Weights of a small GPT-style language model, trained from scratch on English Wikipedia: 10.6M parameters.
Each number is 500 + 40 x the weight over its row's rms, rounded and kept within 0 to 999. Layers, rows and columns count from 0. Numbers have three digits each. The size before them is the row's rms in percent of the matrix's.

# layer 13 MLP up, 768x192, rms 0.16, rows 113-146, columns 96-191
087:517548566485485503516482467473489497491580508468491554444504426477480455453555547502505512470532477499502553499472560428534435542512481603465440485449433511486480461483495506547545481468464406518458515528561506490438542519518526457446505480524530521514503458496519562533501483454451492460
096:513538397579522472477494419429504500472473465519502616476469460493520507504504489529540495540484526507509583561468526446473546524527513510583541466495514478562492467493463475490542414421482476533464473504527567493526519469515482468495460485408509540491550500491537558548566535450545515476
091:517562486453555524522416483532549459480464452538470584517426469452530557497530520541457495421519451439534536516471560490560436499469504437491463530475494493457522462529443471471484462489540501548493384464499491534516488475462476505505538485549526535443455523472526507565497498555457495503
104:482478501429512433486485510467537431544557497521537519489486443510530529501430573468495511598472462517476518544533570467556477478492533600495472529515540510517472458561534539477484516503535563478499564529517495474480513622500545448390510527512515509537448452478490490544519537439534427530
106:468487494457502478506517546428524461491561484512471471499488488517583479452531451537552536542453566504467592470497481512478503546523559454463517422521513534446580482585449486515427471500497501557512474444503436588554550455538552454429514508550487549571520539559471494495465487539554502456
104:500483524431517478540428422473475456451439509509547526507462532518430460515524455470519487500480475534550519448488525437509556512542463431507556517540414593531456549558534557471522491499485466494420555584483459534528479553446501429472474499524488450536512521499549536504526395486498497558
101:405440530522537533526510552503508482525457451505463570471453455425603500465489518450474542517535472524491505490476523498532505479500443554538427527621553538527558509482567444494481408526499488483461592525450539479433548503464509487558484496481503527509425469495524508539528469521505457518
107:540456508487487479502530501505500480560448477482467532629514469583486476550516491470516443539448527476470532509548582521482463462466476463456461485466439510518499479614530536524507458434543457536491480411511500518487539547491399432451484569556483522553512509451530511493498509535523511483
102:519438472490442540458476481518466475635389466568487492480497491435497446497452497485496509535513565521485445437489525510512499489452433534530508507494551496581498505485499531441483461486471519480498483542522510524471413529538485532513469489531475506439483505510507471542508485447496502459
105:539536513453436472533584489448545477450473526466470480556563480428496420429462485452520413408443475479460505568456531508506507490513539525493493505477490503530468525499565493500500463538523419440525538477518495513504527503406533505456571451460450500475495503519529540540587518486480506499
097:467552494517512424503477615494466509501516501445490555473530461482545487445490490457509490533501524472481572507473444549522494510554517495488478484539539508437497542510480517452453489500569511506509498477483507511567574521551483421503542512563571482530484502578398468463437470486492491452
096:571473490548601518506556449501533420503534539551450517427544498510404502588506580504466511519486465470479463441467505438494451518474484485534517522466500508429532485505535528489503465507454502530489508544474570515473413518479493535533559532467538514515450452515514525537509454506570585474
109:504429513500494467506505521525509513496448482505486573514515487475556504539533551547502528505514507538471385481479466504551505488460473558542489455535494455501555496560494598488500481524567528392476530481463478456488523451470490476547446459507516499444498479445455523503491504539483589501
084:518509504452519425503471476458486554476521496509496394548530501489524489565453566531467562505436507497495529470463529539492596445470505458511496470488495587508482594509511519537467539584430603518513524475421473538474443505446442502490557532466497496453450475445553528449480475565497517564
097:494449553511524577462508544536555464473499455538527478501467523449610442468565553522503495514501496523453533519534490499487487559508553479513530435536561519557514479433500459513471503411455480461469444491500417532483536403530424423464547501458546551530519469517528441466393512592450499433
111:563569558544496542466539527551482521414500490531533503439537495508527480550512514514446458482542543532506476509539468484524513472465447502530514499506464457600535497514491508462506435533460563457491539489525461536509502436460482522503496586469353497488419462416461544565470423542548547467
108:531528504457503566524491548433521522535498567464539545515531548508499526494487532415498448578500463521461582529561529552465494541465519473492499480513531536484521525556490536455502517546484441484397476460488504545563449520503541439486489520511459499451511521558587474483521464500512564470
094:554547476539557457520497510528509510526507500444438513494476502520482532521500537563430567477549543527478532483565547535557464484518499487486444523491491389481468464545471480503549539524455509521512471616544534464453528508577466569448446440517560453533462587497556524529440585434471545512
110:457495516458484587501462522477526496536480538435472495477473530601550498460488440564471578507414468505457553502496484545517501490515513467480513506522537478522455530483448456478468512470523416506469466511526457485535516507492539509541459465394509475483421574521543520513521526449512526575
098:562533451490451570462544531482521528430501515537524446460511507450444500523471579527477432533506530506496534476524524518510497509525536503459563505466519440492598492396492505476515512514500430434490582449544494508559454542523458533463536446402479499573509464480557533528443487482474478452
107:434504519476487543520498469498478555474424466478554543514420530503547511525443550493495436472499489507512526457525514470510542429534513451517443487497484495496474441466483470571459513516500450543556533504495441529486461534470510553481549448532532529488494480517526500537515448549507442510
097:450432468459485515473513523428458432434544539492525555468519482512553488538484459528478541529465457498520488453544497522536463446495487444561479596452528582537517538470471448473483496513528488490461492544492390606468535517491537470500487491520523540546441474534484537536493539488554503555
101:504553514547493479470480563491549543472468481434459395445539515529529445486544525486485548522455449505503546501479431490527525495455403547523540519531553503547496540417459456491491476495492485543486435392496542517529479546486560564511522535478533524442526534509460504462559569610495475478
091:494406460400570550483502552523509495505455483442557518501569493584480490552521498525517512515514476438511488497466544525492486520571492478466451570422512468507427504399457547464562523454492449549544494489490541521472543534441502485527508470543525512501504480468505545534528478482535502497
095:522448514563546450477465446541460499496460522483518500545544549527504471558407505451518539466523556481479573522511559479478446525536492511555484446448502456546494491540486570458551465388514520427502501431497465486514423457547479500495508552459541524467508485504491490503478533545486440433
087:524486613452444486455484470446463483601523552452523496537543515553469447509517529511545540456523539535503515516525531494455442513502462431574449447454510515474534463498513527496501496520504470489528513540509575508426511561532406541529527472472528435482509491489522634499512424556506466533
106:501514530505534491532500478500422479449517508524470494518493482565563535466490533541531482555487449452479535518541460502483568502483493522459453487470560486524463608507490535443566470492464559443496512487544509555521433487488510444533551455464501555397482409514442436510506529565484468563
102:493488442543520525448511514509497550458537512495572492439489514466476466528465443468377524445521517478473503455488540559524502457466512536579469534489484496494522531578481477531548492493560517573491526461478504518544486463513444501526486523485553475577427515478464565409585570490542482581
108:527532495511445479480460517577462538526500454488452463433455521542496535527504436493549511456519560432502457550489521496515536494601513503465474483505531534460479400446512394510437455546506434538497464521553478477484468501471499503532389514482508506402479472497485517484504481519490525557
104:513465471527425614533495457552478517501402510495515532597540532514497450574510517486527459438510446503428526496488484490489544462524503470511490515481470515520510542467489529519537429482557479570610477519532526507481495517450450473561556476445499441474449533547515527516490486407501481472
103:515492466451544468469469508486487477546570433547470532432515518433523509463492502525510501581513483516446537460507521494528496492472510484511496457499529466444489481534468442558468493493492538514488571522557472469514529462426478545478552508502459491506516522532498526508432462459516449498
096:555459554483549504486522465562534487537537435519549459513471512459479517514447499486522566520521580520510459516518564450440578586496399557544440537422548402465521472508506451483519538506520491477511526512502463492529478501479488548438476501560456507435531436460440509478503523472521496529
095:487514476482529484459473475544478526496479499487646541536506523459514503458477437479471464464532479582480492507456442519550497450519512506467488497542471537466556570477524508497608411471480566487512453414454452453491495519547526410514506416555518514517513558548571504486496518582531493450
106:456491503494519460543518540518522471474516533555456454499552465508545545488508456491408513470463537528406523529553472564473583487466482447533416534508455507551505429537521557460508487553518522516511505513487503479575485493457506519493464436475417444587494468554468496454464419520519483374
# layer 13 MLP down (transposed), 768x192, rms 0.163, rows 113-146, columns 96-191
093:478527457526546543535571500517491557451501465500486483448492487543494528541528490533513484487537530518582497485504436583452529459593488484436528526498496517467565501499538566487506546528524549515502479499479551504537464395500442495474479581537503482530527532487575464407457566552494497541
060:533524527484447527514562480475510490504545530470598520455460574529507557482537478407461529527512459519427500415543485592487418485496400555518521502441547465503508409506503529472497523524476539455478591592459514517479541471480508537437524474469481534497511530459535504490513513532483471573
064:532554513517526526516526515448369443495482595540549490462435507470517527494443497470507501529496551481434532416537537494450474502546522466447571519435493527547464512561481536513520533548471496435435538500492422489480412503450480466482492417494526488456464494465515508508574519520515551526
108:449510486493564477488478494534528534499526488464515539478583511498510465502510483517513529478524503577514524439497498501504510582455459470459517522523530517497474526543550516511510467494467464495527489526500532512526476459529543458619531414494577476461482505474430471517453522429592470415
102:531554547467510559499470505484406534479578482510490529486472480447470494542473465509511521488532463538507522504517517403512468470497485490533471563543518490521444432509477434507553501519524456488579551574518521472495504479460488481575510625484448522442474467534448497500497465500485442521
092:433483464530468472489517473501516449478459509528504540559484445490487531548565558568543478462495492527433518527527513491573454432456546533484455522492452505473424478537515458448490423552471483500503493504529494470513465492502494490497459570468490453447479462513434470488540469537531529560
104:515515481461489465465486466497472474449511562501499421524536566510470480475538505533517511552409510439543455470464519485524527494515493507479533490546592561493486498480448525487498505501509487489459497518519583422521532505514527526506598423527518510505513450483473472457521520491563585527
120:549504542431407533482534462554496440512574497522479470495523497511530513537514456516548547476428513510434493517444461496483488469475478504503550430497534444542491511476511456533489482517522537472510431449463544510553450560521482450491518463507465404495492569472494547499557566478459554483
103:524516523479512533476455474502475443551484476435591538540487502504475457542498452516577525595442520523482571585486474525543518534539512560521432506469450525478464587471593521476543518523549512491484502526576455512542443508506475544494493457476521482458421551511474499566438510456477497497
104:422597388461429476511438456522538485505538516510533500460480529493499561429500455525485491452517506446518506459583490489502564509450564500470509525481479530428471498449523411489568532448475518498527447461507477497474508530481572486550519478505475501463520515502449480549462461478554513498
104:489612437491511556534524455581485467477417531482500523510488492506516538519465471498497541534553489470471522504533481537460470517477497508533443531540571445422516548522542573515529472568467532540448500510522484550500497544503464411505465516536466461524477551515481480465461459456466565526
101:528462527483461494473483477565535596434523472425473510528463518538487461509508467490531470498491567485507542532515443521496559524554491501483512487436454526514470480542467469572472458464574559586534493461463502412470523467460521403497498521475482471526534518506441488518554516419553451551
093:553636517577552484448537465496487527541500552539506481499552540520474448443466470436513450435460529473543528550469415489510495459500581497505519483495390539482502484483445511512519505481462548496444510503451523478511526466510597471438507509510528509456502473507488485510458497542471558495
080:467497502585473462521570455487566435502464532493489499479407527491485495512542510517565557488563527508544576459421509522453502491505555540537502486463451540440483502466527514466453559514464517536504527513505461515540552484550458496512553508491482531433553492503561529503498514461491534430
091:479532504506533449473504413523440533457480503522449412507464560549508518447521445518538527554464459462465473586525434535468464463480559495563458512532489576460480519521506499466475486491477467467516485497556519478490419466531466459553484556449460451480483489477524474406530490518458512533
106:559555471571422463512517478444502459480564497479471530441516497522486512454479505505501480592476538538501515503440528482472406448519615492528511431575540513448438495452482486489530475524492556507467457491466478439517445466478501484508523566548505572464508506581500572489520539507559516495
119:539489495615577458530515484549506535529596482494534453458495450533476460504479458489476479488523558492533442414416447482493506504551492497460511452457496429496492416455469415534526522477459467483569448523464506503471505438502464535495438481487513480526483509468467485482493488548527429483
084:448571465445550475530431477463497519498519469473498490469517440526491539458523526511529478498523443503541492441509460501412459551523547465463416525479470551444525449528438615557481508498546480456474496545507529486492439511501460480559488512475483385508516445435512472461509529570547499472
103:533488491446428484505486507519460454510583412450515506457460489478547514546473473549505541540491484520509505533518500532489474450532427602550478504484640446508509490561545471471477508478497458465442486434477499533508413489490507475505457499546449488509514503537471485541524522424490536493
103:478493559561523425508546537477523476522500423495465530460526514519524502525521495496503566398541534466500496515510487533493507462547517484505444492535552566496460453528516531505482471493504608564483439526488527501486466532463603530579474587558533510468479496566410468491543501467552530514
115:451433508458493532521468521463504483445478527551485510462473418516507501423514554501464466509468499440538440501545505417498466451500464423504520458554506453515496520526439549588532533497541509533474584559524549507498382518518542504501447468483509459527484517539557477427480495465476467534
109:481602543501474560500484527552538560471472485445517502536453510421489475426489517544513499547568524499494454545432512506507504410483513539508530541551496477456451511546518543484524518485470523485492528454505583511482393496412502486385497462500543564465540461452562493525453468519491518479
112:410460493561459440553464458500480511487434508459521553510499494456442520482485475495572491486539490575476505457542543501530614532451409483477467586511474492495517485489501412492506549464509500460530487605500544533480596440533447452466523484496459490479475508455493478547451516524423486467
093:489532493525428552499538544490540481462499480542521473451475513509448529541533493472518516461430452544505550591502519568469508561410499479506509506537581487367481471473492415477490431518437475461510490521517500519503519517548532456508570459537497489547505468555503558473476482484490496459
101:407491497487455539474491519537475501415522501588473550505420494534451497428513453451523510513473467491537497504492526502538496393550491542562520521485488552476465450448553443483514550497483460528494525463424440474426470587444550506516498499498527538486548497504537469512462498486550508479
073:473539488482527508563507458368499481469509522491471522461433551550463534469533512481551461500499452492522452472585474489456510515576508511501491521466473580432510486521506565446549460523485510531523484508475457522493488543541494537503492525489437465523455446466512470391490467521501486520
108:456443490532485562509529485497479521513523519542442542485493467455452489517511500423538479432461440453566438447505513501485436553443542470467523534515476532548458492394495469464480483496484466428508461536423484459456471463448524496420463542507533426563605449488471479463569414476489496480
110:529453457523481477475538495392483452545493510536447474457521490486512513452498530517539463530541468471516493502501519483555477580478478525496463496562477550530504474490473583490478475444527447474521534488545496528526563602507528479464500524396465532514487422560619454479493483508535509487
112:428494498477517473507521549472510547507479549509517507504541554568504486455479546534456446478478493592515548489504507493520422555453393490493514473564484531510504545487391499420420487478540512466493482520495472546459554535599472539479495456534509486511532524433528500492433490581550540482
112:423504479547513529501488578509549519496552450482525488526499460527559527469501516517475482519515508538462540509508509504577531527615505588510508436484503515527571529523544499463456503511515479473549546492525529451538587504515462444484452553531478550485469476480534505482541532480525498442
103:544517478501506452515472550404476504454493591529435448471550489476499565502502456460580459492470536524507445497456466431457596444573538461560439448449465519472532509452563521561485470524516505480510466496430508467541472529450465471566532506520518520501584511513500467493494512481488458580
116:470460542482452560461515525504552558513479588525442586463481540530514486491462488567506466454541519606533568477461489462471586560533484533437475565521475500539528521480520553467453470479501420543497490508468400551503476488499572527514494480479470495517489487476528531490471486480513486532
112:508509528471517505485456504547521447469533518523408446403541496483454525427471458478503511495441556515511526520465579519513507505515472514560459438393469492482574531500477436511415494507477497504563492514485495441518479518513517506477422521503489496449459486492420535500527498501520474580
060:494533497519424524582522511417454546548432535476498514481472565475526538530549525450474483527526512493427493476521547565465559488519460517503620565471464476502467539479461441471503508528462527533435515527471433521473488412470475526499496420407522521468515437480553494450553514515478536504